{
  "num_key_value_heads": 14,
  "vocab_size": 48309,
  "norm_place": "pre",
  "bias": "none",
  "learning_rate": 0.000309,
  "batch_tokens": 262144,
  "train_tokens": 963400000
}
Each number is 128 + 24 x the weight over its row's rms, rounded and kept within 0 to 255. Layers, rows and columns count from 0. The size above them is the row's rms in percent of the matrix's.

# layer 3 attention query, 896x896, rms 0.0225, rows 0-52, columns 704-767
size [113 117 107 105 102  98  81  91  65  92  98  81  75  87  86 102  77  79  90  92 103  89  95 105 100  95  96  98  88  94  81 103  79  96 109  98  94 104  76  99 104 103  95  86 107  87 107  86  98 107 105 103  97]
[[142 148 131 117 177 159 136 126 130 102  95 150 135 124  69 106 165 107 133 160  98 144 134 163  89 121 112 148 117 164 125 131 116 151 136 126 159 138 124 128 156 138 118 158 136 161 152 111 152 126 111 101 156 108 140 191  85 147  98 127 107 132  91 138]
 [100 112  81 145  90 104 118 170 122 131 145  96 126 149 191 131 117 141 118 113 173  79 105 116 134 148 144 122 141  78 153 149 154 137  96 137 119 118 146 150 104 132 111 104 128  86 101 139 109  99 163 140 110 162  92  76 157  96 152 128 162 135 193 114]
 [ 91  90 130 101  43 133 138 169 124 117 100  97 146 120 188 140 100 140 127 103 108  58 101 124 107  94 118 141  89 134 171 114 189  97 147 126 131 129 157 138 113 122 139 139 129 143 100 106 131 116 107 145 139 121 122  90 161 159 138 138 150 138 169 118]
 [ 82  95  87 124 142 139 135 169 116 122 124 122 115 132 143 150 143 135 124 121 151  96 133 131 122 135 125 151 158 106 119 112 112 141 124 142 138  87 101 161 113 162 145 121 141 124 112 136 133  91 136 127  88 140 126 121 140 153 111 116 121 151 142 129]
 [128 121  93 166 105 118 134 124 108 139 129  93 137 154 136 134 118 105 113 166 156 144 153 128 110 140 135 128 128 129 119 144 147  94 135 108 142 139 126 138 165 118 130 129 137 158 135 111 118 166 134 136  93 137 121 154 111 116 145 101 167 106 140 164]
 [ 99 195 133 110 141 128 122 140 149 179 117 134 149 136 131 109 142 181 113  98 101 135 110 143 135 128 114 157 139 119 179 114 112 135 110 107 117 106 136 118 153 114 113 148 129  68 148 120 144  94 103 129 139 112 152 129 115 131  90 106 115 126 127 108]
 [129 100 149 141 119 107  94 110 133 144 160 134 145 129 126 101 155 130 125  98 101 154 141 108 131 100 125 134 166 114 135 140 119 165  93 144  80 116 170 123 121 107 116 112 124  28 171 150 131  93 150 135 161 148 136 126 102 111  76 185 100 160 155 109]
 [114 114  97 135 127 146 145 126  80  74 148 101 119  93 105 137 123  77 112 150 160 120 165 106 101 127 139 105 101 126  71 142 136  93 127 134 121 143 137 116 136 140 155 111 120 181 118 133 133 163 145 112 125 125 129 125 118 128 140 155 134 134 155 171]
 [103 155 116 143 167 123 121 164 148 162  89 103 125 138 119  98 128 171 138 126  89  73 135 126 133 103 113 132 132 138 128 150 110 155  98 111 123 111 126 119 167 144 127 138 131  83 144 170 128 125 146 116 121 148 107 130 110 109  96 189 126 134 151  90]
 [117 135  87 132 122 148 130 103 120 116 141 102 127 101 135  72 127 142 101 149 140 143 163 129 138 146 153  98 125 153  91 130 159 115 133 135  98 111 131 108 120 131 123  93 107 155 113 157 112 170 160 100 113 153 129 113 139 111 159 132 142  95 151 174]
 [136 118 159 134 142 120 118 105 157 130 130 105 168 116  83 130 143 121 119 163 138 115 165 100 148 145  94 126 138 118 123 129 121 187 148 157 107 161 133 141 100 126 117 102  83 129 161 154 115  77 129 134 171 161 104 139 112 108 106 112 106 146 132 158]
 [133 119 153 118 121 134 101 126 126 113 131  78 181  91 120  91 138 113 123 116 155 153 145  89 116 157 146 108 133 130  67 100 119 157  75 157 114 159 102 112 101 122 111 126 111 165 160 134  91 160 128 130 123 113  76 134 153 115 176 126 107  88 143 142]
 [ 97 117 144 109 144 160 125 140 141 117 120 112 147  97 108 124 133 105  86 135  84 193 126 122 151  94 119 131 133 113 112 100 138 130 101 133 100 107 130 100 132 107 128 118 112 144 143 144 114 137 143 137 151 121 134 170 102 134 122 170 150 121 120 141]
 [ 74 152 158 126 120 128 107 148  92  68 119 124 144 143 180 141 114 171 114 128 116  50 132 112 106 149 120 143  99 152 166 132 180 121 143 133 135 120 174 153  85  98 151 194 159 109  96 107 132 123 140 118 110 127 126 167 130 106 149 131 139 136 140 122]
 [128 111 117 125 131 113 109 130 133 104 151 137 107 110 106 122 115 132 172 136 159 130  93 126 151 143 195 142  99 169 117  85  94  98 126 117 123 143  99 124 114 114 155 122 132 131 113 120 121 121  84 123 160 157 153 103 103 153 148 166 148 115 140 147]
 [119 153 111 154 154 158 135 147  96 106 142 127 136  84  98 155 127 137 151 107 167  78 163  87 156 107 101 125 126 154 137 129 133 110 170 133 116 131 112 134 164 137 151 148  95 128 115 142 126  73 123 130  87 168 114  98 154 149 137 182 152 104 155 190]
 [121 129 145 123  92 133 142 159  93  93 143 146 111 143 113 150 154 145 127 111 146 134 116 102  92 159 194 120 117 130 139 126  98 100 131 105 113 161 146 129 101 136 120  86 144 119  81 137 130  99 170 159  95 116 153 123 159 164  62 134 142 118 165  71]
 [ 98 115  90 155 138 129 116 170 122 118 121 144 120 157 130  99 122 145 101 112 150  98 133 136 118  88 168 136 117 131 125 136  57  95 134 135 126 147 127 122 130 115 111 103 113 117 153 117 140 148  92  90 138 135 145 131 113  98 158 110 103 120 110 142]
 [157 130 118 124 118 163 143 121 100 129 108 151 104 178 151 130 165 126  99 144 130 140 145 153 135 123 126 125 114 123 142 163  98  90 165 114 104 111 122 166 100 119 130 145 139 142 137 120 122 119 166 111 144 105 132 122 132 114 125 141 120 118 127 127]
 [132  75 129 126 193 147 122 164  95 129 181 118 144  86 120 123 112 124 163 132 111  93 166 134 138 184 116 123 143 102 113 163 156 113 118 125 154 109 140 118  76 141 138 130 150 124 125 127 133 151 125 130 123 144 103 149  96 129 155 148 143 150 123  89]
 [129 134 100 111  75 131 110 118 127 141 129 122 107 123 131 118 115 118 132 151 116 125 147 145  98 150 124 157 147 113 102 103 167 107 108 126  51 121 161 139 126 158 143 173 107 129 129 117 146  88  95 117 124 127 126 154 149 107 139 134 132 139  75 144]
 [142 120  96  91 121 178 107 125 101 128 100 142 161  83 132  88 144 123 138 121 171 112 133 162 103 140 125 129 138 155 123 159 121 141 143  74 106 132 118 138 118  79 160 144 122 143 114 179 123 127 101 128 109  97 133 103 159 173 116 132 160  90 158 155]
 [133 145 144 115 161 146 140 136 135 118 146 144 129 106 121 196 103 112 138 210 130 132 100 109 124 108  96 100 121 169 107 105 107 111 114 131 148 129 119 123 160 107 133 140 141 168 144 158 139 110 127 143 183 115 115 121 133 125 128 120 129 175  92  98]
 [159 130 137 108 104  92 102 142 155 173 105 165 143 123 163 150 120 114 125 116 124  93 189 125  91 162 125 106 110 100  96 109 153 132 128 125 121 160 166 166 167 129 126 118 162 141 161 188 149 141 132 118 145 129 124 128 131 165 126 138 162 112 122 133]
 [184  72 149 164 106 132 118 121 158 182 142 113 129 121  89 113 121 106 104 130 150 133 140 135  94 124 131 113 164 125 120 123 123  89 129 128 149 198 107 103 173 109  92 112 138 135 141 115 112 174 114 137 203 123 107 125 130 131 143 104 136 101  92 150]
 [132 149 175 140 158 162  95 131 118 112  84  87 137 135 139 158 156 120 113 149 217 110 129 126 116 129 164 128 133 115 159 107 130 117 150 141 108  85 102 122 156 105 165 147 132 109  91 106 115 111 180 156 135 130 148 148  91 129 146 152 111 103 118 109]
 [103  31 100 110  90 152 119 141 155 113 115  99 126 136 148 107 148 170  87 144  94  92 140 121 124 180 109  98  91 112 125 150 115 141 104 139 142 132 127 149 115 163 107 142 116 164 141 103 114 147 127 149 112 137 135 179 159  90 135 148 143 107 135 145]
 [135 140 153 151 126 121 146 171 150  97 155 117 129 130 109 191 119 103  94 124 136 100 162 100 138 141 112 131 147  83 113 105 147 127 153 129 143  82  87 127 184 157 129  99 101 131 162 113 113 132 174 161 153 202 134 142 124 105 138 129 116 118 109 136]
 [145 135 119 124 103 132 108  99 134 154 138 112 136 120 118 114 134 110 153 119 132 129 102 116 146  73 140 146 111 122 122 144 151 123  98  82 110 177 161 113 106 151 130  96 117 126 120 119 124 127  92 138 134  74 131  86 143 129 140 118 121 155 157 110]
 [134  92 187 125  90 106 181 113 125 120 174 107 148 123 119 101 148 130 147 159 169 122 129 134 137 137  90 130 143 134 123  81 134 117 145  84  80 130 109 142 115 112 120 158 119 146 121  92 146 115 142 152 137 131 115 126 144  87 118 128 126 137  83 127]
 [120 106 122 170 115  82 118 170 139 152 151 187 106 124 146 122 119 107 162  69 141 164 122 122 147 129 139 124 122 150 115 160 113 167 124 137 162 147 133 122 126 185 120 120 136 142 147 153 132 118 115 128 107 122 141 135 118 123  75 122  90 131 131 153]
 [ 91 153 191 136 117 147 129 141 154 115  88 110 181 119  68 115 128  94 111 145  73  72 147 142 137 105 127 116 114 122 132 102 134 106 120  95 116  96 123 126 152 155 131 175 132 126 200 111 129 152 120  86 163 144  92 148 143 143 120 129  95 152  88 131]
 [167 109 115 112 129 138 102 165 107 111 147 125 146  96 114 105  92 132 153 138  97  99 110  89 165 132  92 149  88 106  93  98 122 109  63 118  79 139 129 122 125 155 112  94 139 112 121 146 145 106  64  75 135 135 124 121 134 147 134 167 143  92 143 173]
 [ 94 138 141 115  67 117 150 135 122 134 133 151 124  99 136 158  71 128 139 133  71  93 131 124 155 154 115 112  76 117 115 102 130 135  88 147 129 121 139 140 152 120 117 134 165 102 132 100 141 102  88 132 133 119 139 159 149 104 151 165 130 126 149 118]
 [123 127 139 130 179  97 113 139 147 109 131  98 126 167 135  82 164 123 110 119 119  87 117 131  85 131 138 198 114 113 151  66 107 135  88 124 154 130 108 124  99 147 125 151  99 113 119 130 121 119 121 110 140 100 159 128 101  99 117 125 125 111 148 137]
 [142 140 129 149 118 100 121 114 113 123 177 146 135 142 129  85 128 152 122 115 129 152 139 116 120 116 103 143 153  90 121 121 153 108 143  82  78 178 149 127 134 124 132 138 101 172 111 103 122 161  58 128 150 145 127 129 116 120 157 114 124 120 124 146]
 [137 145 131 147 156 127 178  81 156  90 141 158 129 155 162 133 148 109 144  99 140  82 103 126 116 145 139 142 101 158 128  77 100 131  98 137 152 129  86 118 142 137 159 132 122 147 129 144 151 161 165 154 120 134 146 126 110 131 163 146 117  69 135 148]
 [123 101  80 134 121 101 131 170 103 140 149 100 117 166  72 120 147 105 112  94 133 107 139 156 103 111 137 169 161 108 133 124 164 137 121 141 126 138 138  87 140 136  69 112 151 126 195  88 105 130 152 129 106 121 105 119 146 102 160 132 122 122 168 103]
 [125 150 113 146 139 123 132 107 168 152 131 148 119 173 139 133  96 151 135  85 123  81 120 147  92 165 121 122 115 162 129 117 116 132 146 109 138 137 113 121 116 125 136 135 111 128 120 136 153 132 132 122 125 107 130  91 165 126 140 143 119 171  93 114]
 [204 135 176 150 126 116 128 136 143 136 137 164 108  92 124 131 119 111 141 136 167 130 129 105 158  88 126 103  92 104 110 187 144 150 123 110 158 142 112 117 126 145 132 122 125 120 177 121 111 109 106  99 160 117 139 124 108 106 134  90  98 155 116 131]
 [186  87 110 104 159 116  91 156 141  92 108 138 110 143 130 111 138 133 148 145  56 113 139 133  86 147 113 147 100 107 114 141 121 130  98 109 112 140 116 133 108 145 123 113 116 129 146 136 107 126 138  94  98 135 102 141 106 151 127 141 153 145 151 158]
 [139 137 131 151  80 144 110 141 114 141 132 146  94 137 136 129 116 137 123 112 156 156  86 145 129 109 134 118 136 120 177 121 158 140 125 146 134 121 196 126 178 114 121 116 115 156 143 148 133 140  90 117 134 189 148 108 139 153 152 151 139 138 148 165]
 [119 118 130  99 154 112 125 140 126 143 115 120 154  89  92 127 172 133 110 119  94 120  89 112 163  98 118 130  93 123 151 153 157 147 151 168 130 117 104 131 104 134 118 133 121 159 147 150  89 129  94 159 117  93 110  95 147 151 132 149 128 147 107 138]
 [128 164 115 153 137 147 127 129 175 112 122 103 126  71 112 124 118 111 106 144 145 137 132 143 131 158 133  92 133 131 132 137 132 162 187 139 119 128 105 135 135 101 116 127  93 171 102 154 103 133 150 101 149  98 131  57 135 139 144 187 124 167 131 143]
 [123 158  84 123 139 126 139 133 122 144  90  87 141 119 123 134 163 110 166 118 120 136 135 105 122 117 109 165 125 135 115 116 118 112 169 123 116 116 127 137  93  99 152  98 143 126 166 161 161 140 121 124 121 100 132  86 111 129 122  88  98 141 102 103]
 [ 96 110  89 148  65 108 101 165 123 135 151 135 153 126 163 102 142 144 100 148 129  79 120 112  93 133 106 134 119 113 124  88 161 149 151 146  82 106 117 119 167 175 100 132 108 138 156 127 124 143 169 137 120 150 139 102 146 106 152 118 113 127 129 155]
 [113 115 112 118 102 125 113 151 138  99 131 118 100 125 103 148 121 128 115 122 112  91 111 158 126 160 139 120 102 140 131 126 196 152 130 151 120  87 115 162 172 133 152 151 134 111 157 163 112 132 116 118 145 122 152 130 107  87 136  95 110 146 109 119]
 [120 163 113 188 107 139 142 167 122 108 145 149 143 107 108 109  91 120 137 140 206 135  79 118 134 158 108 122 124 118  93 199  81 181 181 124 102 178 123 179 119 135 121 103 133  90 116 136 112  89 118 183 114 164  95 131 140 135 127 129 139 126 126 125]
 [ 98 158 140 155 121 157 101 128 129 142  81 113 123 113 126 133 105 167 132 152  98  86 162 112 133  64 156 144 146 107 119 161 115 105 114 120 142 148 112 198 146 109 155 120  93 113 138 100 148 108 139 117 113 120 124 144 144 100 146  87 148 140 125  91]
 [ 98  69 135  86  81 112 127  91 102 147 143 117 100  84  77 121 132 116  95  93 127 148 111 132 152 103 160 137 112 147 127  67 165  90 160 138 126 120 127 131 115 122 123 148 144 159 132 124 117 158 116 119  90  93 163 113 194 123 109 155 105 111 121 109]
 [165 131 114 122 143 138 116  81 128 172 141 153 139 111 122 113  97 136  88 106 134 144 129 149 142 117 174 103 100 154 128 130 133 141 140 124 176 102 180 105 102  61 129 126 134 115 144 132 114 122  98  94 144 128 128 107 133 166 150 135 125 136 116 126]
 [169 106 139 159 147 129 104 175  97 128 156 111 125 148 193 128 146 113 122 132 144 128 160 118  91 125  92 154  92 113 142 154  93 136 144 118 119 151 115 110  98 129 140 122 149  51 157 109 114 137 125 124 139 158 134  81 125  84 150 161 114 126 137 124]
 [157 104 129 113 175 124 170 112 168 164 176 141 134 143  94 134 139 134 135 131 100 137 136 143 153 166 106 121 124 122 114 133  88 149 111  97 119 129 138 141 154 104 138 138 128 168 154 132 135 169 112 115 191  80 132 131  92 182 112 165 112 151 102 131]]
# layer 3 attention key, 896x896, rms 0.0221, rows 0-51, columns 704-767
size [ 62  56  56  57  57  62  58  76  67  64 110 105  95  88  96 112  99 100  99 102  97  95  93 106 100  91 100 105  91 107 104 105 105 101 104 103 106 109  98 103  97 107 106 110 105 104 107  95  99 110 112 114]
[[124 126 158 127 142 157 101  86 139 150 127 110 121 122 151 159 130 167 181 138 111 117 157  88 138 120 100 139 165 129 107 145 134 126 146 134 111 122 145 149 102 162  82 124 132 127 111 150 107 124 127 154 158 195 130 121 138 166 137  68 113 126 136 133]
 [138 158 123 144  91 139 113 140 103 123 106 127 127 144 133 159 119  97 155 103 133 147 183 150  94 116 162 140 108 151  69 123 144 149 122 117 149 127 141 130 165 140 132 145 146 102 117 119 141 149  82 121 101  99 151  89 107 136 159 102 155  87 133 142]
 [106 117 127 146 123 129 132 137  57 123 145 135 114  76 144 139 134  90 132  83 165  97 132 140  87 124 156 114  98  85 112 132 195 109 164 124 177  95 134 142 139 150 111  88 106 134 155 131  85 120 165  99 141 106 137 148 179 140 117 133 169 106 140 136]
 [142 124 122 162 102 115 145  97 155 135  95 135 125 130 125 108 159 136 120 142  90 144  94 132  91  92 171 124 102 130 131 150 119 137 149 143 133 125 141 106 144 129 111 184 123 131 143  90 125 117 145 148 132 114 130  95 109 150  85 168 133 102 113  84]
 [153 121 150 124 133 184 111  84 137 112 131 124 111 102 118 156 144 171 162 158 156 116 149 100 136 136 111 133 153 118  73 134  98 166  99 148 142 102 154 118 121 116 115 121 110 146 149 143 132 114  84 147 123 121 106 139  99 113 196 177 128 114 129 112]
 [133  97 158 151 114  94 115 134 121 165  71 156 115 136 107 118 115 144 157 139 123 141 151 159 145  77 114 182 190 150 159 121  97 108 102 102 119 190 133 100 118 138 153  86 101  95 130  81 165 104 112 159 121 124 118  89 115 142  65 107 104 142 139 121]
 [122 135  90 156 150 124 105 161 108  89 133 137 140 109 130 110 143 133 133 155 124 115 119 145 123 151  94 121 129 107 119 153 160 121 180 137 116 113 104 148 176  84 152 114 172 139 110 147 103 163 116 112 109 130 125 111 119 159 156 151 101 141 105 119]
 [140 150 134 133 152 166 113  88 115  91 147 102 146 102 136 154 140 125 138 158 142 146 120  97 121 154 134 136  90 149  88 122 135 143 136 127 104 130  82 132 113  94  92 138 122 175 159 156 109 124 105 152 110 110 116 135 123 148 175 155 119  98 134 164]
 [149 116 159 117 125 146 103 134 132 113 140 115 130 107 127 177 125 117 122 150 110 145 127 103 104 131 109 153 128 114 100 111 114 126 151 145 118 110  92 134 143 123 140 132 138 125 138 149  93 129  96 109 148 147 110 141 133 122 163 130 137 110 118 129]
 [112 113 119 130 141 159 115 137 161 110 143 118 141 126 108 109 151 106 129 157 115 138 137  91 124 109 163 112 145 126 136 154 177 163  95 178 128 116  91 130 132 132 109 140  99 160 142 173  97  99  83 136 139 139  93 121 123 115 161  91 152  95 111 131]
 [117 133 157 117 112 140  76 136 116  88 127 141 145 118 112 143 141 155 139 143 145 164 125 110 119 131 134 111  82 113  90 115 136 155 134 174 116 122 100 126 131 118  90 125 135 150 141 183 113 133 104 135 120 127  88 155 153 134 153  89 120  94 107 128]
 [104 130 103 101 109 116 107 135 126  77 108  87 136 118  90 112 126 143  96 130 114 157 116 109 152 104 159  73 100 113 108 118 103 122 104 166  26 131 143 126 110 100 117 203  97 163  93 143 108 147 134 164 133 106 124 157 159 124 143 137 129 113 130 135]
 [103 138  91 125  80 124 110 154 140  54 103 129 133  83 116  94 172 145  97 165 110 187  98 119 147 112 116 117 113 103 132 125 128 143 108 153 100  96  91 126 117 100 157 152 118 142 140 147 105 142  96 150  98 114 133 173 168  97 135 138 149 113 104 142]
 [136 136 147  89  97  96 131 103  95 157 141 100 120 137 116 120 112 109 174 104 119 125 147 137 142 106 153 129 151  99 167 119 157 144 134 119  88 187 209 143 128 138 129 128 141 155 157 100 145 103 116 143 169 150  66 135 159 140 140 104 141 136 127  89]
 [124 113 122 128 145 101  92 122 159 149 147  80 104 153 111  91 118 148 149 155 146 163 139  87 107  98 122 141  89 130 119 103 155 160 103 156 147 110  91 122 170 140 116 112 161 139 130 123 107 124 160 146 133  97 113 125 101 166 129 146  93 131  90 123]
 [158 141 163 130 127 155 102 109 120  78 109 122 118 140 103 143 132 130 142 118 167 154 157 132 139 113 125 117 143 141 123 138 117 119 124 115 130 139 121 113 168  97 162 138 118 168 136 135 141 129  94 146 136 111 109 138 105 146 128 148 120  78 106 126]
 [108 118 171 114 124  76 130  87 120 149 161 126  76 118 133 156 129 107 121 145 147  98 132 116 132  80 140 157 135 113 174 130 111 122 151 115 144 126 142 106 133 148 143  78 131 128 116 107 125  83 144 126 168 145 149 140 101 202 116 136 133 156 135 134]
 [125 129 118 185 146 155 123 104 108 156 137 132 133 138 195  80 155 168 116 123 120 107 137 145  99 143 154 140 154 122 166 140 124 108 134 137 154 107 153 119  96 129 157 152 104 102 105 132  77 128 144 132  89 110 145 122  58 152 177 124 115 194 121 126]
 [112 115  88 122 102 131 130  97 123 120 145 147 139 111 143 140 126 138 140 128 104 120 160 140  91 116 113 126 148 131 145 118 121 108 146 130 135  91 170 128 154 138 106  99 136 122 132 129 104  90 128 121 143 109 143 106 117 125 161 153 139 143 147 100]
 [177 115 151 147 147 137  89 141 108 160 112 160 167 103 147 145 123 160 115 117 106 157 118 144 133  96 139 121 106 161 101 118 118 126 111 157 115 127 118 157 123 107 117 119 151 105 153 155  71 146 171 147 111 161 103 121 152 124 149 154 139 154 117 165]
 [145 108 107 138 147 135 119 121 145 144 137  88 119 104 139 108 121 138 125 130 137 133  87 130 151 121 119 154 144  80 138  97 117 126  92  99 143 136 165 124 105 147 109 175  87 150 104 136 160 148 146 119 102 100 120 152 136 117 183 132 116 151 163 158]
 [132 170 107 111 113 146 144 174 146 141 158 125 148  68 117 127 152 130 135 118 112 155 175 152  78 119 120 127 153 157  96 105  93 113  92 137 112 112 170 136  84 129 164 141 113 157 103 158  70 144 119 196 129  89 137 146 154 136 168 143 114 152 119 129]
 [122 106 179 103 145 118 122  87 145 127 145 135 125 103 141 158  93 141  94 114  97 139 109 131 141  68 113 104 108 133 144  98 166 149 113 118 121 157 145 126 122 113 119 110 129 148 122 127 143 155 100 133 177 116 107 132 100 110 117 136 127 133 163 141]
 [146 140 115 158 126 116 110 138 107 152 129 126 134 136 108 106 127 102  85 129 142 146 142 136 124 137 111 140 113 127 119 141 111 158 179 154 121 111 126 145 138  95 136 136 144 164 116 139 143 146 125 127  93 110 112 149 138  84 171 140  77 142 114 158]
 [117 121 126 132 147 112 121 148 122 180 131 139 114 124 128 117  91 171 110 117 146 104 145  87 140 117 128 125 113 156  65 122 115 158 134 157  89 101 100 126 137 125 145 176 135 133 107 164  67 142 123 113 104 133 130  90 130 142 139 115 124 126 148 146]
 [135 156 105 110 130 188 170 151 150 124 132 121 154 138 110 202 127 145 127 139 123  82 151 102 118 101 115 130 137 169 126 108 109 114 141  96 130 111 125  83 133 148 148 100 123 106 100  96 137 149 187 136 180 109 134 133 148 158  90 106 120  98 143 148]
 [130 137 121 123 111 117 138  94 147 116 121 112 136 152 108  45 132 110 112 130 144 116 114  99 128 141 125 139 127 149 119 124 103 122 109 138  91 104 125  93 111 118 148 149 175 117 157 112 158 118 138 128 149 137 115 129 163 102 126 128 121 162  51 140]
 [123 116  98 155 125 187 119 125 146 107  80 137 116 130 129 126 120 148 118 129 140 138 109 100 168 135 103  90 108 116 135 107 118 149 128 123 106 133  62 134 143 100 112 164 175 136 133  89 154 128 121 117 146 162 141 153 130 157 127 124 137  99 161 138]
 [135 115 177 164 113 126 119 113 109 142 117 155 177  93 157 148 147 156  89 161 145 154 114 168 117 103 117 149 146  99 139 109 143 122 104 102 158 171 105 104  99 125  97  87 141 113 142 106 150 154 120 138  93 117 147 135 140 126 166 143 116 168 116 124]
 [146  94 127 150 139 119 119 149 109 154 116 130 116 123 131 108 133 156 145 145 134 120 101 156 115 118 129 130 167 123 115 129 169 111 127 111 145 127 109 127 123  98 127 117 198 104 158 115 152 142 162 136 161 132 116 170 159 142 158 130 116 134 172 112]
 [188 134 135 162 104 112 137 131 158 144 111 197 133 143 127  92 144 103 133 112 114 123 125 152 117 113 126 158 150 140 122 126  77 100 138 140 164 129 134  95 157 156 141 127 148  71 144 136 129 118 192  84 131 156 155 110 117 158  98 138  80 139 139 109]
 [168 134 155 112 130 135 130 133 123 160 117 124  71 111 135 106  85 143  95 133 129 122 103 141 151  79 163  95  91  99 151 119 104 116 148 141 126 100 137 166 159 169 163 114 162 145 108 149 127 139 118 125 106 109 121 123 117  73 118 110 123  94 116 140]
 [139 146 143 163 135 145  78 112 124 103 155 117 104 108  89 121 155 163 132 131 104 144 114 102 172 158 112 110  61 104 132 119 140 130 118 161  95 135 108 149 140 106 106 131 115 108 115 152  85 122 122 149 136 115 113 160 160 135 159 112 143 117 112 166]
 [159  89 118 151 126 138 129 130 134 137 116 158  83 131 145 117 106 128 158 107 141 124 130 144 146 118 122 107  95 117 117 100 152 128 101 145 138 135 111 127 124 161 152 125 129 147 119 129 141  76  96 103 130  95 154 148 128 203 172 113 107  99 150  76]
 [105 142  92 117 111 142 158  96  97  92 116 124 136 167 141 162  97 103 119 149 141 123 132 121 129 148 173 133 135  98 156 133 141 120  90 121 120 130 122 119 133 138  68 133 112 144 133 109 160 183 125 129 142 113 195 114 116  76  91 155 134 152 120 141]
 [132 142 141 138 151  47 121 116 102 138 130  94  87 131 146 123 145 202 183 116 133 137 156 142 123 131 158 159 145 128  89 130 166 137 128 126 132 126 152  88  95 116 168 110 138 130 138  83 145 143 152 140 106 135 150 113 166 123 178 132 160 112 111 157]
 [119 132 104 105 130 152 132 148 155 111 121 155 105 150 128 147 143  92 127 139 134 167  92 139 132 110 117 117 142 135 129 171 118 144 104 138 105 116 118 118 129 141 168 181  85 154 133 108 117 125 111 153 158  84 114 162  79 153 150 115 156 112  95 113]
 [131  83 100 156 116 127 132 147  65 128 115 119 129 129 173 113 147 122 118 135 158 143 140 136 114 150 131 151 157 137 148 120 114 125 133 121 133 117  88 131 108 136 118 120 111 147 151 110 126  96 115  91 120 124 124 103 129 118 146 129 172 142 148 120]
 [154 118 101 161 169 139 155 152 116 181 131 153 150 117 123 101 118 135 144  98 133 123 115 177  85 134 120 148 143 124 119 121  97 111  96 114 185 136 155 112 138 149 127 113 133 126 156 117 136 128 130 114  96 148 149  92 107 150 115 132  99 125 131 130]
 [125 127 124 113 118 157 155 116 163 129 130 139 149  77 158 171 107 182 113 133 169 107  88 142 158 117  88 155  83 161 104 100 150 109 146 116 141 104 135 105 159 133  97 104 159 164 110 108 155 121 139 122 126 126 156 160 152 132 114 166  79 137 141 123]
 [174 148 127 111  94 156 137 106 132 106 123 141 139 150 110 118 112 133 126 122  87 149 122 146 125 145 155 124 117 138 151 148 120 116 125 152  94 130 149 128 138 106 119  70 110 135 148  89 128 104 164 122  74 130 156 160 131 111 141 105 166 137 121 114]
 [ 99 148 158 110 121 133 134 117 114 138 106 132 105 104 151 125 127 169 129 137 135 142 131 120 112 146 127 124 135 144 138 123 143 135 153 155  97 129 144 143 170 145 116 109 137 148 138 110 126 119 106 120 122 169 141 120 106 168 134 124 139 109 119 159]
 [124 138 141 122 130 153 132 121 176 110 103 123 117 145 111 134 141 159 104 133 126 148 149 134 134 130 106 114 132 146 139 130  68 136 158 142 110 162 131 158 137  80 121 103 119 137 133 107  81 108 112 129  93 147  93 155 161 110 124 113 187 148 105 107]
 [ 99 117 115 142 128 141 133 147 111  97 140  98 139 106 113 124 136 134  91 140 142 189 102 166 120 155 125  96  71 106 116 147 135 117 158 176  95 172  45 113 105 118 102 193 146 122 114 137 128 151 115 140  98 121 104 136 152 138 114 126 131  64  85 157]
 [102 109 102 174 144 129 122 109 112 126 106 106 167 119 133 136 133 126 166 112 132 167 147 171  99 108 172 137 132 155 132 137 163 130 147 170 136 149 130 122 134 127 100 125 178 147 150 153  99 147 107 130  86 155 128 115 111 107  92 122 119 129  84 132]
 [ 72 150 128 179 131  89 115 104  91 148 129 126 177 157 132  93 152 148 110 116 125 118 152 129 115 145 114 124 149 121 127  86 123 159  74 136 101 114 129 126 184  94 133 140 159 113 106 143 105 151 156 129 139  99 160 126 141  91 133  61  93 133 175 120]
 [140 138 122 161 145 149 135 147 132 120  93 108 162 157  99 150 153 138 130 118 118 131 128 179 108 148 131 109  95 116 116 161 131 114 134 145 127 151 129 128 131 150 148 162 123 109 149 161 178 135 107 145  88 113 123 131 134 110 136 117 135  98  88 113]
 [118 136 159 150 149 100  86 137 119  75  93 142 141 132 106 122 165 119  89 114 140 126 146 123 123 136 129 107 163  88  90 171 109 127 148 133 120 124 110 125 109 121 147 150 154 143 122 177 144 162  93 148 123 155 124 154 146 122 110 100 128 105 136 124]
 [101 121 123 107 131 134 155 128  94  92 124 112 157 142 156 130 100 159 162 113 128 134 140 130 142  86 158 145  68 106 128  78 152 118 135  92 145 133 106 114 166 142 118 153 177 128 151 162 105 112 141 141 145 134 101  96 140  94 104  96 149 161  92 107]
 [123 101 127  87 134 150 132 105 191 131 124 112 106 107 127 106 137 109  66 134 138 134 151 125 150  89 136 139  54 174 165 156 127 133 128 145 133 128 117  72 172 128 124 169 128  82 137 119 155  96 177 134 140 140 131 180 148 131 104 142 147 154 138 137]
 [148 120 147 118 109 145 134 157 128 146 132 118  77  88 135 130 122 136 130 165 125 135 159 112 119 113 125 143 114 111  95 125 124 137 143 131 161 152 141 154 175  89 114 147 170 141 120 148 124 115 145 163 103 129  97 141 144 138 182 102 139 114  73  57]
 [113 107 128 157 153 158  76 132  95 124 138 106 156 123 128 119 113 150  89 120 108 116 112  65 152 111 127 125 107 147 139 142 141 157 123 116 131 125 144 151 120 114 169 153 113 143 147 119  99  97 118 142 123 110 118 139 101 142 182 183 147 119 175 108]]